Part of a small language model's weights: 3.89M parameters, tied embeddings.
Each number is 128 + 32 x the weight over its row's rms, rounded and kept within 0 to 255. Layers, rows and columns count from 0. Numbers have three digits each. The size before them is the row's rms in percent of the matrix's.

# layer 7 MLP up, 512x128, rms 0.246, rows 154-208, columns 0-127
086:084100143143094149154165132153134083093169171139079154113145155156122161121190138101111127142137169114130077104121102126117151104185093184084197129063128146110154094080124136098126082160122153074104118150037119140135099170146133146100101098100156116102121208161151154143082117085090103135093133112143131093175101111123222155129169079146128108169137132059138168171129172160130132150134
089:098143140123116137110122138143107107156191118189121147147112062114131138166133139137191146128169100098131092125114088113129116100115127154132169139064204119110149200141121116062070140153121173144073118191161154129155168151087065156145129144082098131146056138131151135154175100145166109053084182101094101138134116097124080167090108130158106161171117155131076130082128138121112093138199
083:073137109108096156136115190165185120105121133165116141084124150146160130075073081145140178113131115091124124145121105112147065199146128182118178136093103060147196115123117124115126107147137141125101145153148188105116064183143004128165054150116112132124164092124142132161084080133133153147130102127129118121146171203123139148161144138099146126153092158103144097106124063107138130137103
098:183160081109098097152120158153134103109150075162135187150145218126112089155168091141172040120126177135165198183116118147167109127161110103109113183118155160130106141101122099092152100089159110067163087117155112173131104189122073071105149111115128142157110126187115127126123101175133100138150105154104071104175147121144150116152139068104110093098130124127176105102091129126095145151070
065:134145169124121105117092208112199170154122159094102143136124155125131124128103196141180145150132118160087135052132112100108119148113150089181121137051116187178111140140173141123144096138106158151141109114145189161142123151089107149137107092093156131097066161152073102128138165133120134113102080159101129051118091127109165127194066142133104092078125099116193164141119126140123168054096
085:145161152043136111076099134119140119151153087136106132164163126156155145173130103195103097121207172132182145160105081101121088147131152141123115136135110150084133043118150099192175096139126129080125095156157120114132070090100124143120110107134116128093080116171143182112192083118136159166166162167137104091136139107199092091114064148085126087170121127147114095113118110180163117078130
097:146138171202177124149141101111154115125117135181142120082122147126087116153094115133170080146122156139103112102171139136161170134158132109178147142088124120073186150121122134112182155195139135134180119147061132170065109100061112125101216127126158094122085110135097094123112105097191137136104127141131167122155143165113093091150068141115123138135169095077158125108128148059068057174106
085:149156121145186124068179164076115130098119131102148134133181090088112170151099141148165126131122070149124077153149101083076165102110155133030073204137157085129154147107150091137143155134130107120107112107067149164161128105095178144098161167168153111129086121148130107136194085133137111116142132181112139185138085060135111148119157137182115106128124130157076150124155150059150094176144
102:129135135130079139111087137109127094145169119151175146106169150172133133157162111158149089140146107110143179090114248129068137170178096151170115080093096088095131112134096124083131138099096125092124182152136127140147091164127127120063151185169134105133142168148169090137086096099098119160139160136140099118128150061170109113119116123113140143143158099090052090116183062189118085100164
087:153121153117162115162063154188161106112087063062061109141091106122124163102144168137150157156104228169130132138158103158155135112153216147042077069120087118133154137137130076153153145116121087123109113160094141157127150056096099152166147102192118097119103114136110154178131168112145127124086128137163146138122149125109132089105114154118146126086141140171127133164089099160146069103110
097:108160219133121138092143141076198095120144155099033083127145159160097092145151176117129140095167100091171104058201148176084106103094172133138134115130109152129121123154139093124106138173131143100128137167102208048140136086132119139133112104179088153111154150156176105096111104110081165125113138115141067125107101146214138153103129110091123140124124145137147161109130137167108163121150
094:119147153175115126082102142160079131219137129082122099134115145155108099106153120078098201148152117154078127117139158179100171082148097056189150164153148146180114143167118138152111146149094073123133115113132101095078093092136138113146137147182111090058173118122187154084106102155096154120098107172071141099126140104151181105110121134110109158078159158118196111100092123169170152114158
101:077132174139142140158136121135138000163131101139120151153130132132077156098136096127158133179129080152081101153087111138160061143131104131145119198122124150158153142104140166144136120133151177136129107111100138127079053152122152143125117103113140113119111142118183115193106118174115182166134092098168180120101174162156118093151172090156172155066106142067075103139106132087112100099172
106:155110114124097083196124107148148089127164090130129141134127103128102139142092169157194108117095062147177131160148160178089123110130103101118108144104158189116086106065148150169126115067146077149152143105127111165112133178161215122117136136123122096122144111209160141103097117137061183141119114160098138131120229147152114091134120125135098125108137151157063179125080135104067088106101
101:101085118139139146115131134133146131095127107148141097136097112193127076112133134083098138163161167096125070152143069147127093101122158074130158129107100090118176195102115146121144140168159094145159152120178105123117060158068120219116135184157090152167130205182131126089160100122103097131091091141076152117142061094073148161116124148118163132152130106105166126153061188142108135092082
095:118114148070097055145058160162090114091121102167110148157129148113132171163125078148165156150195153116108111105148145098130164096123136134181124154138172102140115085072118145139141104107139097154093103139094124194180140167169109129120164106138154182092124184120095103131183079148143132099146117138037181118106050117132114115149173151106088137158100125104109114153140181091076147190103
079:091072158146142129120119142087157097122154125137135108175161142139139166165120159116148101157051099149133191151149090147143091142166125139100111143131100106119128135092147128128137160106103147141103122185166051168093091117118189163153171088148133127149089092180050128192155118131104172127106123128104191124139164146122113090140098146094153014083117121101158093157149093098098049144157
101:116099140111099117109106136114135156121103112120125152096187112120098165093117134166127074131147146161151058129185116139092111227145153103100124128098136104117143086116090129149173130096177140116163122091070081168094105168137134159145192151149109116153121181160084084125109163114046121155115149183072183134163200057134120140064153120142116121150149108127098153155185166121130098136074
103:075084178095180126189121155114150122125123189152087154131120210125153142127122039170184080150168107127117087113091119143149069109136154121056166148086192099121163134126105176111142158118167182088138157136146132087117083089107125087128110098107091130158132142132121137133138115128081192128125114045118093116081122123168161126148115198107112122138128155112163125077154112104139141108175
114:140089139157162097142112164089072140135116138148187139138106151147088132171130176169155092100188134141079143157116122123144135163123064140134128132085130090077123119161103111122129136136118153173114099204141085074094098085143121080090176112108151130141123151207155099131068126165143145154123078109081111107128044128119151130081179198070128197160156163128125162106176076127124143138140
101:138123159088159144122161083103115142079099127163111166109188127145127081151135169095156166110057167127126169175095125154089175126116120119154140098042129171158088091118096103124122149159110074159104117188145125135089144141133155138130141094160218091116156108118120077128147155169155129126169152122139066145089131112108118155087156177147067065128136171145141140092166070058127105101171
103:092154109084116145085108121111194084128163117149080145138161138067147136165112077175083165121141124177139181105119108080144157095151136125135173148153178097189163146122124115139135129122102090183155110168166085165099098090124084111115081114044146130142130112101163069167146118113130141145148117146145088110158104055131129148062081103121103133108155127101066119152191170176163180155117
116:173101139128127090145060099119079155147144121094119093150090139097142109122124115163123155130155126155129119111117103111182150147105162054151140177145108067144077166144194137101136150121175095194103141180170109117164118141094138160116195110117184117152146092137141112114173173169098050144141162098071075193126111184128139124116059129159072110097097103095175121121154136140099083127104
087:108089143149176103147184184089147159156160162089174114134092178100138142063124122157159110082112075191137120107156099142113074163091057129115156094108165124177149073122102144177150160126140124119156138136127196141130137110127136121129094127054153132133122112068099116083113148160178194091118175168090102104168156107068150135166129093145098107137051164122118090112141128080111113105125
099:115122156175144078136139154125107123102157107172166148114133172167091146135130106177145096180114116139164133158177146088166151108114131161057148100096145108137148079071122138173132111133123136151112125135088122115082145070128090101144061122119186130129107094107155153094105150159114197141102100142053179067115145135141118093187163166126080146081157155072159106165212119155120159112062
102:107171107102089110180144156108203147141125098161149116174135115098128098107131106106145182063108178113128130184143152167105126129107117168110176167082169103116186082079102128167073157172117108149136173110155070123094120093150198136158128123147152164168128104077111081103122102145057186083165126158090134115070116119115114092139175091098112098115107145075127118109147119152112106202123
099:126119153119109099165124139103158115091075126145123120131189119134175132073126122085090075127148088093188121129062089093141133201098161150112109131125146145134093140109099131158135123114144094081141135174160182187108097116159155128174161145078172109132141052167114075169182135120133138163199113126123214146185163102138118113099161105086109076074056087130120135145104131140141140138149
112:108143088095199170128151119155110121073158163150119158135148108118122089146149146179109108131182150134085098095123131112088093140114166099092135081108091079157196164180113084161132110080071156095127144117128099156084165115070118121126117145080133113028165096103126080178152122128134161127140196155172165073153168101082151097129164108156194120117141103125106146171138153105109136150086
100:183137143148067112080120188147103118135101130084133135098166146114126131112139106180143132087094086104109135125186115191098044132139124149078176130119125170143176064119120130107128133061105064140149119169081156115169109187101150185164112117178114128103126126153145155145091089104129136184137157145112098167103139183115135095101154196120098166188114163108137133062116121126083131171085
100:153149212138161190137142093119103169175157095107138094080134129142114129160120081111153125123091103165104105155143145131135139147114156125176105142067164137132089160076089131131143149179170105136214119139107125134106139060115209140038137134213108086083130116086164149121087114152143146124148091136156196128112142085114126122127079138153121095119107107080117085081129161124132119179087
097:077095172101127103191111101122159144129149090170097142189139123105118082139183107123135132057166095145087148150123120120104136207071169116130103117126145146198209102096092112097175091101183117082150128130109158142106103145123051139114110109105169077128179106162109174206137122101143132102122106126124206083160104118094101162140132177126108160129120127133106111113104139165170095104123
099:096107107136159165162205171112105184106177071108167137170160076131113185149127162165119149149110089136127072137110048162061137154127140135127098096136119142149118166100147160168113106132123161165162071169189142129117084104083132115132119124098120125054166133117155093125106059152184112054093125103103161102120139107145125069155123123127192158164161099144088121113154103164121140120158
089:108142138102138101055130141145149127083177133092146189147146088111140152109159117153185134163162108165140111220100141110113118096132115089118094092059140124101166152149120097109125198170094179140124037198101102139049115152137187121146157123141145100168121137158074142103118158146111127114114135077118177102077082148145150131111058116126096127173130141120143152134164092128092171159149
110:153147093150180143164138139165120127053087125173151107126159094069117133154101060160136147144135166113180147133085149135126094096103140111106170119117129115089140147123129136137091122157134067117117143137088122170113170078111160187133127076157149140176132119143102078136119097136110149185091114068137146151114106176125104078122046149204081140194089163177144111138152178159043139143137
110:140113137129076098158107121099170132127158184165035137114170025113126118153114127189132129107117147166104133114157126147168094181104108139132103082108169156198172123117106191142115121152166105117108127154113170197116123103140159121148119089106172078122139094106164105113075140173121136102142165144135166133202150100113126152127094163093050096189123121086139130155092064119127128108121
099:090184105130096124183094152108119070109172126156106151169155119167126110117129073098141090131131092140099093125144182136100112095126088043159148129144101174147153068137164105101103150131121147103091070136161112099128142068116185168144143081136176139132146098072173163142095142157171162106201200130069087154147163166137109177126148139137154151085127151107142116085096131135112090124059
111:136125139137123108116145126088166118098120085139133054103108112111123082159132074194151140095183138176181072166129106072123135113091099103223166078115110176094174075121125159087161139148148140130109158111137156166112113170154161106130132162096132094091131135130117076098123140176111099076113193103082102125176139149158071217136155125119139139146161155130088116194110140139162107107106
075:171141035107106112084081184161172130117141132108150091141088102137139104132171191103168190142147117145148120198120189107116136154090111143080206146128134157087108093099166168148139147112120174153160138112141111136163146105192132103131126083124154120110097136100166102152134114103073194120038087150126165108131086138153111101150114138099118097130161103155124116100085122193125067150151
120:084150144062148142184126119133101122101175139101124126127113093142090158170151165156132106172175127142100137107168155101154108118088178162151168133129080104166177131065147130204074092180195186096124173118175136121120135138160084157172080121126181127101140108077116125063108097140107134164116047167116120148159083116142126094136105136123103092140120150083092175153137096120116127111059
100:143077142129132149121139121106187080094147073152139160108090170178139148164187119124137144126142161127106168172104127115093197092145176142167159166124120068114077088139072117078152130127096157157171097100083177156090143092136153118137100154115148060088162086120128127142128152159165131118121087145182138154139102140148113068131140134201085134083097163128117040084184131093151103129150
092:143107104181096126162151222117114148116129139144144138172119138182095117079117109129140113127123168103090168150145135180130151067121162117188060123111137131098099102107094091096123145163117146106081115155137117092109086097134137222087170098104211140120145080141142081188081137105097087104197123152117195118074146147173104138134108130120111145118067189142170135112119121134133094127139
115:180151157138110168109175187107097163109105127044108143121082093119100150124108111155147082130151134169091104133150123126124107100110166099104129136132171164078192099125085082114138181164124098175103112196140131206104081098178184059159145155146095110116083108122141146114105129086144135032169180104123115095152121119178107096133110156121188144132148103126126138126130150160106182106108
101:159136188093130142172089118127156170121157189065097180160102139191155133152113065167094114169124143100087113116127148111192122103104131115098110147100111123167102085131139085144104131127159190037092136156172157123140145090118100122132130083120177169083164176115075157147144120155120109124112138092098177082110113109175183090143092112131136110088131089141071100052107129149163146112168
108:122161125123127157069106107186160129101255093116111138114119097118101161156149183150146109120166182157118081158164120215124126094110106135124143141101136165113101098088125091105158181136118097113135145094075060144137162106103128126192089158119112136090146141152124156109113123104099088179147081141107139139092116119112155127078160107116177180095128139113042093164152127151100169116114
105:100162147110130115104178088105137145099149104114189103210092137120110122155119059193087089149114174151145076100140150142117055127176072168135111087062161135157143180109072117107140126098103113142167138137154110204117154154125145162128080122146083100087153156161170080088134128157157143109068111146119158138106135144129183142092148119159149081146151086120106142187186116105128113141083
104:143161183141093118150147097135110065084083165108112119080154132135095192137168181140188130076126150125080091141135126131088114105162064091149200150146176139141147083119136091117155149100112147095115149090108182159115137141158136113145118088174106153111140071081135155150123097130175104087083132170122094137118208139152142077163143153142145075083064146135090155053162161137133142144149
093:154147114104136107081099120146089094034149173115133119166093115126110143125084191215141121117067181110070100148078123130160141096083165207149153127114187138095147129138110105135140152163106081150161158126154163121117171087131066195134133095157173167101112136159164115137136157109149109160108107120160181140169060093133140103149151119084133116113099186089115093134111116149086152102142
119:137133119134165127128178117054056184122108164086117151134135067105164132066135128096191133081181096172143111103129148109159132097160085079101127082075142066125140161099124103190141119164034165140140174176152137163149189111145111090130121116116117104173139142122151164088102184140140145109117118118086152146146152110114158179135156113158094162090109145102078101142113071170128130151105
099:141146156056090077136117160100091122150077182107132062111093163083117117098138094092137096146145188088164118166110091149098094105131120140092172105140175143098140142121112073154164115175144118098112137135170131174147169128113087102166156231130119141178135098134128107097158162114113111070148180143125113171131159138160075141124079164193132172196106109125124173112080132143090096106139
093:098116106129152144102141108116097070101106128174175136160100192063120113086168168163173101107152156128144097202172110128144108136137142103141172146095143189130151049147061108137137115142084127091178117110092046134078134154152162129126097117158110108119105081137156094123155122090134125195146143127133118098134119156131049082193187126146124056106142113169154119153103144163163121109129
089:139161155064173089120124145153151146123173110120136113164190066103078172099104169119141196112126118176089143183091121175157138118115161097149148130123140121179123142090100121137146130184168095102079065100105160161127208117113090098146106182127173070139106142096155148091133090094129148148105112101081138093129144124141112119132175083166117107122148124115081124173075147132058135190075
101:108167157063169094102141095114137160158109157185141107165157134095080135148162079159179179100116135105088081199143092148159104155113140152117154155036122107109078092131154135165100130140124114139147103144114112162084124085121104169111140078123147181140152155086141122050145105071102169138148115133123154156141114208116148173153138158131130127100082194088121075073114118122156094106155
091:134133134194141105187129130106114126117183134127116116161122110163126069116114127156174140133124133132151163088084183125168101120125130109128100107087126147072065145167099151161140085088124174076073156111119128168127193171157136078141174148145082131108098173150176185164165148190137141108106131116085061187128172105115114093122088095168087124096160143077099129126178112145166056107093
086:126166111123139118127133099107115200119111063149175156088126091079239142123143139152127112167088176150111104148143122124152119166117114180123097124116155132061116200058144147141142147151135094154139106142169111110097081109101111190135119127145113127106172152112118119106130101131117170116205069151120112106172059151110134095198160168122124113158096152091103127097104106131116099144035
107:161122128159097131091090125118091122111111116112107154085132138088138133140100109179184025077108155149198164146090078100062166158087138166144090135154144107129081142115135132107130181150135127155175132137127111170187110137171181108130187145146132105079133161105131122120109183123128104092189071151154175170190149104127085145112149143127141138084079083093117099146094179125167083118106
# layer 7 MLP down (transposed), 512x128, rms 0.117, rows 154-207, columns 0-127
095:083132133141106175132104156111132159103123120156123124150071143138134097177071105122176137169112107111142115137159085144120116117156124237102092162100133122100115149147133135104121142121100167125070076080213152169159115099160114194139157107156124104168101153107103199164133102149097159088181158082126058044123125123177125118093109152107104131158155136104145095157079119153165146070158
093:112157085165146123087131187102154083136128119155094126144111108127164089055190150142087082137126127116117164143130155126121143136182115103105165097183109154076146159076127161173101176112136154145157086116082117165141152130174140129146133133163136116110125153124199116140133122123136104100149097176135118106031129119187111198158099107098097090112138140101161038186086095084156183126092
089:099121135167193107150145140105119093115124064093113127116125114149178135085101128137102124140112126140118133130157179111122145158136142096103112176145175146210122093096100140142081123118080141178136193114181083132116123179162154137150141156179058123155114102039166072203141162121150144148111093102155104091135121128143111162104109137046124107108159105182083090166112155155058082125137
108:114111073169126102125108093120141076158174136131111086158116125063172069128091101142134133136143080123091172169163130091098146124150152125118118099100108140088096168177162096155113176163172188130102096126149108138141145115114154130155129118195113156207176093153076123104162203134081094124156072155151124168071111190104159108090123117080141105113167157176097103150106084111132117066135
066:112150116104155147162132100102160151108109083114127132140090107205088110093103184114167151126113146140101085118120110110123166130150116117098145102128098158127153080123205085187123103176134032122190132164120081146145108152054155133104115134144108048145128134117115188125101086153213160135156131111138158156185107105079149136114161167093175118180086109138121126118127083104104123192108
093:112148146185148107115113168162156145123175144120170167074077105046110166116113103153149165110152114147129117040159187113143177091129098102156126155100156111116141160163133135106107120097113144130079155134121092107193189085142138105154147148067120154158070140080091115103107085143169119075089129179119138144169175096062138110057143160122148119109147135110118070112127121093123189140164
083:131103076121180083131140124139172075129173090140108065114081129103146110188135146072074214146121137124118118165173132117133144127188148110127084112110101110102136163181168169122191157081144163139157116123117138130188137181164112151153122114131047122088127066059129139128134120145180102134083080149127172137123158150125134087116067095142094172078124157131188098135098136125102107116115
079:144100119151151098164116098134192081205097052094169115118100129066171094141148103120136130131169176158131145088150176168165109099160129069153082088161113153111115083161145152110089089104088113169136152145108101124115132171196117125148120214123120122144172080100065197121124212127172151126111132116129140072127146129097126113138147146115101097123167146078130129148125106075126106097111
092:138105031111150145165124143075179173132138068174190114109128073104128106114128161151110130098112129160143093105135068131156098128125175115136141157103152135163125167147191102106081105167123093199146103108119114108098176110159103156095105138122089173101131102151110120107124179097197144086165109164116169125154087102136125033130156172119170081166153112183064153132125138144120108115119
092:111103136134134151109177126118144139104138074087162105186115072118070129086096087069127096141136133115087176128092171114082110175122126137167131105108135111174084155139137122198137151069119081095169094147174085114058169096097095199183075133167166133175106121141098185127152100096175073148136127146191104109165156147130100114101169123132144109129115126135168188174132134114160151107126
108:137187131129158064106161110141113125127071142122051066194149156102146145071135080115111110120151143163160125063141140186097176102120131115139117131118105158154106158166150136181132187119103132149146100195179075095149149149142170094069088154167150152080113122097167147095138184158100130086133099106126073184102131166128128086099132078074154163151097116111119114080159130155162124126151
076:130108073066132159115154144059111043082123135100154150121108171165153169169120170086161184125100087115118136161169126126103083138104122126095106139179129143105134121123156177198161135160139136124102128140135166126182125158128058126165123130159075096203128131145154133112104134113153047148105161128137129144131120093119138164118083102145132084139157123206072137130144103186058153170101
093:087112081115166118088139153131143203088119132056145152104131153176152089148137111041168156066152138083106141197077112131089158108130098106147132135117129102107125136183105149120178064092155156155083114132101110096143157115183085116118171132098145176149110151143135143118140212142193116152127163154070161144081137128068123183114106172125128156143133153104171088119138095116108157097144
115:129120138125121100114101126082165141099136105126141137144079208112119107148037070213103132176117137149206109116127157100151133092117094086100140120097119121075133126138128189088132179100119125106141094133133118117143132194184124151088119153200108097128094164114114131125120131160093120078146105158137073117146121105152137136181076145054082171134134156186103168179132115129169109114186
115:123115133148156127186112163108135133187116117171197124069088142158130069140122105079158117099149113197153069101179107112210145103122121096124112129151087159102156133176064123123175115132128111080112084127112162162166124102162123128145151130199133137141074150095149126077068135087140108180114132121094135084152129133087100118163131110096041136102171112110165143183130080081146124152150
092:120116139115138166135162142143144118147183141120080162110124095132134132119169122138080152128106112130133102130118124116114086116119170074124086144154093165192121130146097143141123196062121147073163125112174144114090140108133154167136155133105124132152172100092134078148158130161099085132135198161198041076143117193149114129121064107123182078098138162069209085117156043141118100127117
083:087169118112103074115151160145105169092148104168155152110097120116118155093121136022112207097155137139139092157146120093115122163092123158147128115137097121098095136166113097204124127153113138103100096071106172130100142111155091122143036187129133159098133142071147170101106136133222133122217137135195100103105107135109134156114133148130140130189121153133109094120170151127106156163167
109:100136090137147078149169124122095163147129087128098145086041120143142181069115158164056134117129103082210195116131164082096128115092122194121158113175164110087117137129095072159126099189174147119116112116101168114145122109124113124158118146142097094096165148131202188194187100137124139120157110082125097103124135121154093129163131164102120166154138123105175068102138128109127123077142
108:118102153208103093081156099113133099104169185134135114117137127161115102099075140091166120112074070107123066103070152144146111108178165069093110101092119112184147134153153223166121122139101092160174056143169164158101074167158121170159159132100132138142076082117110170124166136097133111138115081140145136157101122110157085144135138106106150173150099155148154125161153156139092151104189
100:162095185187161154163131161121151119085132096119114119100048171103113102119105138131069142167128131100161159096064103197143107080100119117120135129090154141120160153098183169147163158138126139165092118147169150137154156112128126190147101104136136150103165086137127118129119109130120148086120115121078135087086155130131136153119055122082155118144076210130086119144137171107027193094174
083:139130154125171120184130103091159107133113180108100092118138146122088156095157123120091127140159155083154143083181121133166109138100138058186080125189165127150087096091135171124157089107195137159116189117075126077164138168142128099104174105103089137126137152073172125175174128098072113163092144139122099097134078142164169113184145098108117074063188122120130145082173171118122157154134
104:116177092088144142114104138176113096126083118081155143150123087157103151155088120152179102190102092117095098179115181157167200054073165114186188217141115161121127115099130147107092122112145141083115136092153136115156148130142092117074172172152120133182140110155097135102151131081081144125103146154172086138121146146091129132112131099187090089095077143191154151120118088098102140106126
114:136200156175150100150116125107076175142124061134158178133184142172157110139096124096143136135187121079173178122152106152139100111118137143123092162107106134165086109074185173089130116157139090111092109124106134155168066162085132066109168121167123101101054092136151159169090120117097110144160142132134081144161082164135108093171147181114125110130099096160173140100130093148109125037146
100:108124106172161099144151110098076213137143148082118184135107105114155161094107163103100108163090094130201139136061108139107126173130114114156106148082099085172079112108186162149109109086099114122157142123158145087137135163096147152111119052078151182190129152135115132095181185108136093113105143181112121126127101134134124135187124132157167070097093140116090122175189128127062157097109
100:124124126143130118140098138160116094099094131095182122161115095096118148140163143107159147110090100101122097114148126152157151184176141070167170135139112115122101184121145139116157078138172065101128148125059169114154141171088146150092180103102062079151095135151084107171174141167152089157079144177071106112150066191062165125157135071090150152170122114153134153095110075190107145143119
105:116134076128019127119110176151108171130080119132128120132150092058109097171134134095102116155120082114084139140093160124157181099187099111070106110124104143124207177152146149101120167090148184138137065151125128150160117077115148149117134170092167168114140129134102086127111122101157148164158174150128157133152133231107102071110168094087104158161116110119189137174124133115116148117140
083:152101106103151186119133081110153104154200102126101113118040124078044114136115139146120210129049138110098152134176159145188160098140087088160170170164128121138138136104124105133150127115119111168126123108119116098178201168165088175112085096162121177152143153131158148094115149150178118121081106126072097094111150150111123102143118083117140136169155198154086117134133104123106096174113
114:165151129162157144109085111081074121159139135086146130115153079120089077104089125114102079096145102072168204083171157134182111113121140134147154100188109167145093116058136130089125148159162105097075165138117180124178127172106140138090159131183111160180126125177136133122141112161092129147162049122147089137065104164148139156115118159117112094105170102155109106123180079152164178123085
092:111153088157197079091109111181119151135092134228171141125088104110168130114135101134102211120111148203107102133150091095153119134104117123132085139111139140111160112140169103169086093140122203105118174153190135163158101116179142119153102125118142167151119121143158134136095103117146153075118081133098112051128134155093083158115079153145106118076141127086074182138113156118063133089145
083:099095127146148190118138120071133062124123126175117106080062154096156135150158133130138194123182122220096105101095154124178116135128145123105153156139115131144149162080145143132140143100141162120064096083130161146147151107119081096183078123087041089201076128152134089116143155156107094122058140104108102148140109151154114100127107133150139151119161154125128187151176147163106169170077
100:118110122095145144159049183120141060140051128081197123118164155130142162099096096122078150106118145142147109100174110127166106169188153121093134156096136083158142159123187113103075138132131158145175161128119094123099155135104126072120102139133134158127150140124097090144113077125170166157097212092152063146165124186128125093062120093129121060142159098186118120146172162141134142158128
106:124112117189115126132104100143074149116082129118143134123069134096123107102139127136124042111172133082142169151119151143163169197101178108099129157131097141118112123082099170087139183125093058156152163105115112127129089166074108102130079204104128132179138119126108102132105108199113185188108102157140160174159116164115088160106096103116074107148180191137134144181152115176121132096168
090:096055131212119175128222172159120097084115066178120115117093108146142076175098122176146137106100133137132130116137121088140144130152157162084172101098133160090174153114134070116176099149052139161158098124121157126113123108138075110108131148106077118110098170111083126130107189147115183141126115111107129105121125150092194101114147163106144077156096187128160085175145157112091103152135
102:103132128074096145077137125143116082158089094115130090135122176135116151111086116122128104107128194160084176125103147185176134136090089087129087149109082086193130138139168123132143127089111089137133116183147182214121133102177096146129123179130139101106156195082094144115134177123162130150114063172124150067130131136146130153193136154095121132167103088178163086107100116088116086089191
107:094104137153178145152151124132133057129178100183077117133127136166168099089194159140081131104103076073148054152082112123131159099169158104154192086159128124113188128104105098177143144144111142132135152075121104141139128079157153100131102131145124157114108171157165137063163185108152115098093127117103098151146099100129094132099154151118175128117177146070066137122061177154179151162099
115:095083166140163091109124092131086140207113169152186133134112147106113126132092147119130083143124083137097114124118084098172179116095126153213089181147080124091153151119130145157134056115134129157142145143095106164060150149133121116157103171100142130125153111131082144170029120108091128152100137089203121159056098092176131144137107085131154129115126175126145136160163188081162135107157
112:112142101121110148105141162153136118083110125146070139160071144075112177101087137130110162180094088192130128141099073107151104153164127110125087078190140129225145153116111129112110123130123086030180137062117142190133162207107090158125085111119120086169114116155125089112112139142149123141113089173124126163139133128143139133101102167126121132213135097159118169110083148139097126143185
081:096111124183101139132124119112073093128126128152085177089149127123115130135117151117123090149085155123046141116113105056124180119120082132170129110166134134122157141129110181073120136094181082158077141074120205090129122112062108133153163153093169111171127133106135147097139155152096142074101128149120079160173106164156146125110111210095129094147133125078156104133187139173202169184146
126:105053165159094132127155145137077137132099145179133161127095077067118094160159175128100076118073136106110120154122095144170094169114077153126144102123154170137115165073127060130099144161130129153097127115194153149131111182081132121111138181158176135118144126140169134135149205138149089149185042083161123150133114145175169098119103124116139128130061098088148096096110154092091123187141
103:099168147161083164177095110108082130103189154061097115120167118119116144169222106139155147137157090125195132102123138150102107087089135089095134135151141121148119129166174151135094095113117182158119137103115109125093121127128146147159155095169060207124121137063165137109142129092066104130188165125065090163117158146137125087146143137080147109096106065121096167145154153169168152116078
088:078120070135055136136122117131163179144120149160110135177156072103194098134118158062115134086098101113130107164149123142191112196105090161124177118137143151153125144083169116192141117133103135141158088055115110161146116071159094098166092130159050185108110140084112104106100123130105077143095110196123113125097159129135131102145164114155195149138173130105121140188117123147096153090154
120:176141155153156165090110124152109095073088108190150177108158112166167092129113112150177140150083141164136145087130109103123108116152085165114073151064080202141168117132130107141140151086072144191156102121160136141137156121156109094089141139141125156127113146129125144111092087150085142134132159129091114099185167145127122170145093144117121078075139161056157086075067139191095197073123
111:107079165156188130160115134077114103144121098059105161190172204090082142098175134080113160084159124134143101145221150072149066094110128091124121127101139125102055097106122091157135162111118128115142135128127102116144162163137156105142168133146112095176144139143118178145212077155176119136128124122125160065136145133145137143154105125054148080094123145135094135138149094087119160178132
119:146116124157128142135080126175156110206182172124126114087155133172127110148135166119159176126060090118123151092130103137108138107134129155128134131103183140037085091154148183158118100203176130120115166182135103137153139111130172132129130059080104105065137110186077151171096113100122093150110109088121138179107125179138151153138155108136145111143154092083050124105055160102103145115125
111:118091048084057170178162111110066118120141167186104102162159104139127148072161109110193196090154107134127154108153132126163178087098131145148128125108122179111132150084123079138122132192099099069107144140142138137133118124102141189155136108141130091124080140122043154128130115161102137136162144116108150129129097154168103176158146086069150061152194134120138098106142112146121193157108
104:089225111196133098137157118117112138104107142148122161115135124085094096127123134088102176164098112127184148185117202077153153130119176171122144115117091091106095131146136148098049050127104164203124112116113124154159165090147124140112140097153182115119160147161129133115105176113093125123106069118133116108138077172164141142140138196094120126090174149064080097110147167125080132102123
100:158101106085154156109167019074132117126161124100160109108145134114093165095105122141113154164092121098142195110118109139089104057033188176180112123139108103138106113106131181094086118146128113132123127107171129061114166133095104160110101159168140154108086195135132111108141138110122138185119123150181141161175136123182141152119192095093145133168122105122140164139169178160128132086092
121:137120105113169101176175086131147160200097139218060162111167134118110142114135102195117152147097111135131144138100140101066162133076140152139128071155112068127175090077111154118066097137128125138168149141113131093121132157114167100179165162065166081145125130068135108166090123088067147110148141098156114172185114159089156088152120093167146131122087128124132164092180118121104102093141
092:104098175133193141113143097164216155092097128108218126112147120166125096095145092154157099127152147137151132084137160149173111062175137124127151131137135068149110187123118115167139136114114137160085159067117100148146117152046103099144137116059117145136196120144088104106077096117101132151132081104100105184097174162141152100119112076142134146146108097076077164161172138153163151097131
093:120096117115154123170153149044117206142101089142156148110130137143133137143060129148164125162079143105067120151123157143108104100158104049108177113108173132076133163086126166121153154178122089179086164119145127164137103132142120148112192125138127136102106158126142125130150126174097156108104121074145125126120171148102171063111121234110171131054055104148093132118145126105149097137080
089:109191165104163135101130128139166077132170114085150154124071076161145158127081146122108186131082143175139080177156164132078108090147109103160121081096129083116123131119098102115091142133168147091128175120088154097106098164104144159095069124106109102083083176102191142130149208104101076117143156137105157168173146093110145099127181189144137169162142174096109143091145133094126100119189
102:113162115149080149108150119124120135135128148125090110135097094083145138075087149151111097176143069183112145127124136153151136103126138176142092145173082133144153165143140111174142185044131108125179098032131122117162149076136111129182158118162122173161115125100067138143088059108123133126123126153135098095155081165149163058130205102063152138166103126138128150179133104052145155129153
090:116090126126088116097035110153140138154099084138176119152170108133098126154117088155151113205117129066184170093154139163121144124126156133110061191172092143146124119150142169145140098100126118150192142112156156137147037109151124107110152040116146117117082138127132143095122134107112144126175145162120103100107117198196118063115200144117126126152175134082133135134080090122117099125167
089:075074175111075138132168150112121141157108110131109106150192062124166146120117064070158074095161119130108135101065128116111091124158073141135128170138146162100107082131128134121139138136145126075162151026132137165119178121164181179147173091169194097129133108125175145144108105073174150127084153101161119067119089112164184089119137159125123130158129130178104155108125170121103130123087